config = dict(
    num_hidden_layers=10,
    hidden_size=256,
    num_attention_heads=4,
    num_key_value_heads=4,
    head_dim=64,
    intermediate_size=704,
    vocab_size=8192,
    hidden_act='swiglu',
    norm='rmsnorm',
    norm_place='pre',
    norm_eps=1e-05,
    positions='rope',
    rope_theta=10000.0,
    rope_fraction=1.0,
    qk_norm=False,
    attn_scale=0.125,
    bias='none',
    tie_word_embeddings=False,
    parallel_block=False,
    init='normal',
    init_std_qkv=0.0462,
    init_std_o=0.0,
    init_std_up=0.0462,
    init_std_down=0.0,
    optimizer='soap_variant',
    learning_rate=0.00355,
    beta1=0.95,
    beta2=0.99,
    weight_decay=0.12,
    lr_head=0.00668,
    max_grad_norm=1.0,
    warmup_steps=200,
    schedule='cos',
    final_lr_fraction=0.1,
    batch_tokens=65536,
    max_seq_len=512,
    doc_mask=True,
    train_tokens=207700000,
    max_steps=3170,
    dataset='wikipedia_en',
)
Each number is 128 + 24 x the weight over its row's rms, rounded and kept within 0 to 255. Layers, rows and columns count from 0. Numbers have three digits each. The size before them is the row's rms in percent of the matrix's.

# layer 5 attention key, 256x256, rms 0.0739, rows 63, columns 0-127
124:147114136145141122079160149120138116145163120107105151139146143098098071131121101124120139175122139107132138168130126081112157159132109143158145114139154142140146118135091133073091106109149129076122094117131159109136097133113146140144162147086105147095137165105097123101149162120119114127130115099157117129110092144056135088117099106136135155153142130141123130167167111179097138117103
# layer 5 attention value, 256x256, rms 0.0811, rows 0-24, columns 0-127
088:123102106122111120138122159130094107126147166136170157139119148088109142160140113123129097141112113094086109135123094116080138140103168117136108132126138116094113116153164116148131105154125127136150129154139144091112085119104092136125167100076147132096110126113129142151116140097167103127139145150150127133153122145080131079087121101154108132149154132119122110099177118123112144129130
095:106122142138100156117113119142125130089117102115131143144129150094142181159109105125148128127099099135089156107146173108128137162167087137157162124108108097121110150154113154085147112116108103172126122155135153155136143134155070120137147160156142122145134125116138110085151106079087126112110128135107115132134158144134125126107083133134137131116113156077121183169150087106056117152148
091:149117132128131103151171167175146136158118120102100106155148155125123173132150114157150111123149097103110136159158143145117096133180124096150099129087097101116151181114116128096124099135087102151132103125165126156078146148152177128127126073108119062120141141159097137158136118127120114135141126127151107162144172144129144130158107104133131154112141105107148120087108140113164133130113
092:140160093116106105155116092101118110147153116156200159114163074120157150150116084135135103143069136077125118143141137143124125132139133149118112150148103099142144111153188123107128151121083109127135125108142106130120087129117110120151114092123099102171131147114107123119160152114162141168098161202132109130130133139158174143140161125141112114144156115137122118137127071142150120141121
091:106144110136137165135110113112131115154150151143165130113093126105146127123100104169119178100137135121105097149153118100109130082121109088130119120104125131117129135126169100143114183120098126118112131116158101131047091092125085082139144096129136108142074115082131141119139181092109159119140152129161115121145120145125134119111092139129148105110175150115130128152121138132120112140108
087:134094105145127133157132092151171114095109113128127128119145133175125129156112158139142154120127179116139125147120137143110133134113113133128116119114139154107168103110098169118132119165080096122092118146093152126135146175146142128145153134101156138116134210175108116135126115162127113137154117103111138120119117127102114112146130152132131157106085115150118179113143149104134106098136
097:131124166101209110128145160142089157112141103123148102106157145148138115143154121125162162109170163126150159086097098111109117107104131155139161107100107114118127202120138137111141136082148154182135113162147140161146136119086100126148140125103121119123121120067129149140139128113172167177139124173147159116110115119107158114104125123128102138110098155111150135131087136157119148112147
096:118161113110099111141133133131134127136138159133164087130142113152137111133094105078144153142138089143134124140121190142137158127111106111108125147123150129156146119114129148158148117143108108096144166115172105141127113139146143113164128115139140143135121102102147109137138129144145132145115143083087170130140156113106128153147121136107145128120077079124117118168179119165165104113167
093:151103179149141069136136196150111129146120140108094056128128112087103152158129133143108121071187088129132135149133138094094113140144107104141178145160117101142140163165093090107127142097131165146139133143134139138117100171104143114079124127123133110125142105134133116114152139139140163163123157128117128150061114140106126145103103111118093146120136117133132109104126119132090133127170
087:080109091143114141137097123139140128133153165139110159106095131145122139154138111170109128077138160124136178143129092138141100139115114099175124152110139135116125160133089146096133105137120146108113103134127157124154125126149115141133127110154111096121147127152105166182146160144117127133159096127113117155136104133127132121120112134096181152116143185115153139081138147136117084144108
090:135083087138202094110131165144128080098128133119134099115110098144114104138134100145131128148098186088131141133138132153107120139132114130154179106107125124137127132109113127143121114128122137109126101151077142145119130153143104163141143118082123129101155185140120160172138165141107115156159123162121131140102159106107134107116131105130083133115119160138099144089119186092123123119131
096:123166137118126082133159121125113114139182116141165179154147100091166116148132150121119167108118106114142121136095129056166131117133122120119138129120115117124146162130144116137123139127167147149115123124133110124117180138145150162155133153067152093160137154125120164100149100171131129155143115161143131114104170162123125125156140144128099119169138149091123125120125117152149141115108
089:109110121138149107148103148117166138149109128130102141138129138154142127110134115111170178138123141179123124092121103114132176131126104135103103122113110146129141156096137123158151123082143095095151098117087135118163165138121140148097169139154166152133159113154136139165162102142098150135154137098166176104139172103136107110090123152139113161113112160124126166134099166088157137136155
095:114096113133184129093118133138081136092139106144102052099129142148082114094128142099112133099143115134094131081125151119110090148138078144097107106132147106109140066096102085111082148090163135167134116091128133124120137140149093108122099156137093169126125165111130122133122157125110136087159126102124093135073153128157129133078115097153130138096106156120156109143111112130129092116134
088:176125122155125115120119147114145140126115091105108125126093143100104116154142115139097152147115077117140149168137117086092136157130133158179103130128108115104147159138144117161144108128143131099127117141158158150088101165125092159113124126151154142085121133115108128123160110146127144145127137176162137117145154140139113092120125163143074140108144142110118093132124108136087163123093
089:123089161149087160128103097141096116148185127152155163113099166153109164104146126132097106132125077115098157120124089148181142087145114114124070130126119154119101129135149155093156101132109160108093118118168138129118102104104126118105134075156101128140127136086173117182138118130145124137152136139111127075192159117150138121115111099114115145137158154157123133141120117087145120126108
087:109099130113145159111148155075135090110107077104092099138165115163079100118118139166138107102164132135148132128148101100139149104135126173127158112146122066099139108116090103134146110124118118122089116163104127137168102153142127170122106180129154137128119113151109093135128137145174144130107114146185110133157047127118111153129126104131142131091098130111100136091114136129113118106124
095:120100148082137113098138158135134088123146100122118121110123159098129120114150122155108153075087122145135167126145097115126151150161133122130116140109129140131135136165124082138097117086111082178152097141092132094161133118079179130143141158116136105120115161108132106137145132142162134106098120131121091141118117124126091107177150113124125133128101167137111141112136125134114110103151
097:131109105151148082143136192146137106130107100094205127104157122095136163186103137151123161102119127096138133143145156154105135128154111120147132157113115085119106141154106110132156144121118130185111122105134150158144130179122102121132128165123117128153128132131108123139117141110137126151142165111116147115143092137144139105117137161107125101132140133108145098146161118118055156131160
094:061115141155175166119116149113152125076161115141141136123130052121130132188132079147137146135065160136147128120097124140102123136151111155150121138090177158107148131130118108130118104114092116114115115120142120142114112153091101108115173127166149099122117143163076140176110160133107138158125160130155150138136151156077131128116184132152140130133132136148105145147136109103148101129119
095:115174112143152129094146150151105167127150174124126100113127129107106136097145136136155144095119118147125164162099145159115176078121151160116135139116129098157114135111121117129123128117161147185136106160120157144141136080129121142123092113099136125155123082148099187143113119133135128118119089128118141159156147142168178180112120102088124144119113088127151112102103123134110148150139
093:084148137108169130146115119083157140132141138145138113116141092091100121136133142170133117112178108159160091126161138153157138137138121114114136111136085106171163143117129123137097145134161158162122154089151162146155135125126119131099139115135125137096158083146130103142121113118116136132130101151121125157083105140106139123153119147137078095154123178099134104096127165115155132118134
084:107116159099106137146142188171145118157115121137106094113081129143129156121109115101133101119169084161107131120145147129132143105156065107099138125145143173109119125125115132138085110089071096147130095091127096154084154133120160100114123129164124104163112116105094111142124147132119165078108123103183146115119171122125102169119118106144154163098097130102179121131110136121096114122135
092:112089110137123136159132139128120111149086163120135113096114169138098146166114113128110109164174111139133087107135129164166094117101123119097129126146111120114140104156118147159117099119094133102107128148122100157130120135136127110085135114122126134145099136107130137106108119150107165109151179112107116144114171094110147136124129153117137154094135132125158169117152104095111107151165
088:148106112175121135142082104161141122107100123126135186099061168108137155154132125121193105127180127134138091159105134105135116148143102111140133182133145106132122153160173110118145123158138132143128145131118130148127110158131124123122140135079114125098100144133146097122142140087098122141074138121108126173129112090123084097121173145107117099162123150131150117125148079129141128113077
# layer 5 attention output (transposed), 256x256, rms 0.0724, rows 0-24, columns 0-127
094:094178123150126086128073106107156123130102106123103138108166107137087125111134108140130134118119141119144143126101146120123092150134092124116156101126150128185135120127121186125139101115109136135111149117108067109102142116122125133141117126176078115154106125079114122130139102158124125127128109135104133137086104126139128139123104091117178121118124109147115129189096117100133124129127
099:117087117145154139154134144101154155146120209144113105094134108119117112131147132131115136147198153110137107115117096118151123095074121118095114133123149115101136158122119124122115109121122160118150136148149112130115132150120175111125112112121086098106134140140104141102089121152136114165142144138131152148153109109146164147135158141148109116129132144145130108100108161130124108140099
099:089112146095141157102126150106102111111114121141152149125163128121145117110111108104128121146134111157139124101107115077177124178094131149083175129152136161137105120150125134106166142140136131077105182136096157088155175084118090086112129113158100206120147116099127149088105155110118126106123118122111139112115104083127094117111156151118113115131147148114121144144156108135103140154132
097:128094150128109139130109169154112124103145093090129115178085149144155124086149152151167164146131120146170120120157086093137113119146135121124126121091126155141153148163101112128135082129154127135130111132114146127128127120135116135112141138134126100080117125172122214149117111107109115130115088091114129150097151136122124123085075135130138124103115098124078155128108159141100109132126
100:145168155073134131142148144133148150116132127105139136164131120117186132156133147093112125132101079118161155109111100116133139165163141099127107136137159107155098133163062148133135134156124161182147094125063129125152136123174130152093125148157131108135171165163132165145091097144134098159142150127106133102123114130149154149187138135137116113146132114147092129195101104120117069132154
093:077130180110095118118123134144115124118176145135105126158124088093144143119158065106089137129075156125117123134097149113109137109114147137123116133120092128169105138140125107139136120110159130118132167099102117137179117110126124147134146125145100097157111108062126108134122168097128140148089101149119111114152170150133125080141145122113127161128152111141143088134101122168112145147129
110:147085122179076116136116127100125135111080143105124133137115126103101142107121141127095116123140085158128098124167168113143128169128115138152111134174158098137133074107098083151131126150131144086111137115138121151151144203147139149115096134119125147124122135158101068124112119177109087110131146103095111137128148145143119131143137150128109144173159094131094139106156134099141101134115
099:124086160162164121142135112133114124129142102126103130135128123120127149171135121144116070125107156143127127153121107133128091142133154140117126133136130097147129134159126157088091173082138106154128050137104153112152114136121090141078084085109097096099153133138097108130161107128116119142147124137144101130104072133152118084093180134133114140149155150154120101089076119128085147141115
096:142152109105162171130148099138162136087137116154150140122166117150161102089130088131157165172155157142102159111136145120177145162116108160136129130085117124110158104096123120105126129154136104108088113122090137168141125132137121136152106146120125151134094137131086085118068109107126112083140118156144169130169118070145088144161142136157150099124130164081101132128126148094096121075122
088:170156171159107144122120131143129133126127103125164072116126129100102161123137152083142111148149159136120103097115129129109167093129105139092130108114115154134158133136179117133148132139130121161126156094141105108114168106155119150113116152133181106107062114129155119088068101135122058103079126153156135099102161167146159124116143141142131108139116097105113138139109114105134139123129
098:116148150118098166127094113117145144133136111117146105169131150122119143127128125137084150119115112144115086122096121096166126145152100150103098116127151110100152114166161149111121101139144125101155137100150067123153085149104138117158140132151107147176119107105106110074125109126141090121137095147149140144134102151165103158069168108120142130091123097118134107132131102159137122131102
101:160084147143092143110100103133124164071122123112120110112089137168124109146103106129118113124143103149137166124198173167074156096140166119161104137145148118137098118128115146115117135112092122096146115097107109156136079106129110089136137094173121136116108115143166168165132144113112090127143144104113105148154132086108133144110136094152110162075135128130135106166108109120139086146130
103:130134150105116119142168182167114151128132120093141112135107125125104087131113135129118120084161081094136111150149138126142118122139172120119170152134178129113093154124098128133092149155125178148103173153131143133126113126132135115173099157116126140114103157064144037092100142132134126125139096164132108130123131131096157107164155131121145137171138085167095107119137109171142122126132
106:117150148147079110157144131103132109128088151113126136145138117096155124118099102131121121137123138136151136112126149126156142152135154135123149152135124146118137170174171150144150134156125130126091145139143141155093093130095137155119075125093136142129155102146127152143168100134099144180114144134154138120198099111131126229140143154132127076135117082167136084086182128097143139143133
095:123177139094120144139149118131116107119154148159173141107141107136163123085120163185164102103131126127096104101107170133135144145130121087109153121138153162118109078151140098112108113134076130145154123096103102182132128128116105094128108126096106110198088099129129150106104151113094120146104123133074107158129084153124118124115133120118155154137102127157150124128105157116177127124151
097:140131110119139108107165176132155120130106120096133102187154120094141118141091128139149146129131181128135133091147091099036147144088149134141173123166138115138128095135110110142115142133134125174188136152084108086128126083191128186152126152109117087147136129138120205131119117109101146121123095113129122114064131122076116147147118166102125110117143083129135152134122135147137137131127
093:097144121157156079129102120157115147167080181169138103111085144171172128134134125089140135088141160099116153091094138138096121125124130126125090117096079156181158112112127098098159124157135080144139149114146174159158149125140157096110115140124120133135115187088135105125104142119114143138146147091105137135106166094123171120115145128157101131153146105113165120152145130166107138117109
095:166145145139122137133146097106159123127110126175156127139152113142100125131101125151132073186178135098133104128106136117153113101134162123139126060127132129134121132124110157133184154163105123108089125105117125138138172125172102153113123127132109143156117163116145134126122119148134118146130122169142111114104143081090134139095102123117148153115135114139139077140125172165131127157080
095:115125142094155161116102129109132153115195111140093105154106114137167090102116089128135085148155118131117114146105145135146134147099141172117148153128121135163124132126116160156126126147135118081166091092103131118147087143117154124119126137103143117105131143136110140140132089119128124118114118157153130156123164119122128137164157074145106186072129132157079187129157107115175086148124
095:142119130121094108139123122124131123148073148120122147126116177136115132070109144145134109083141108094106138175129114088147131105146133085146154127129135100186123129151123150147103136133147096155146124159114102093097157082147133141144101131083130162142126130100144121107146101124127157089167103131124113096149153150156107135093106120109174145120138096138140125119115130198130165104125
095:108086089115074122165142110136117110154131097107109154177145157175158113159097150131159116114138159101150095095159150104154084152117149098148135117151103131120194152119116138118138119117099133057133145101131107093140115126068125119153146148131152140088117179133156110132144099164142139135091140106110144105104091085117135091144126173153113118109121126125130142137141112161142124076116
097:169140166127162158101139119163129114149099153138102137148166161179143134117140141105159153137117106177135123131074113147154108166120148136128110142136132145119113126125150117101156144128053117117122114120155121129116147143142128152128083127144129137138112157121082064134098166156130081089115154113137144136118176132141095104128132103166157155127105123155162126106125105105116108128106
088:122112126123119110105152119103095151105167163141153109139151150143123103144144120148164113100102146117144158121091128109145123130130173177148109113118134093106113116123097130094110146171168100083114091165161114081111160149150120160135086103086121181148150153165145139120139117115119079144135116139076121144129090123101103167133181163120124121137145157124092103115171102118159110126129
095:131123135144161128122127135119130119110123107127109113172151140117106116087192116123132111094092128120148170135114120127115145136158109130118120120153156119109126140075159097126139090107177194154147107127150156109102174115096083135186102119120142138132092136151115135120143151116085117135153162166107126158151101156094102127080158117140102062157126124134106138132138124145124134108104
085:094193147126153147129119147095114123154142117122084120194172116122149105138134141122080128151119162117157130102112123121106141153135133170114106083148118104143116104107135151109107161121130091151133104147173149114109152113075149084099148116164166142164111128121126141117128125151143122112152158144130108100134148134099156136130115116124143122135115152165109126134123188078132147153156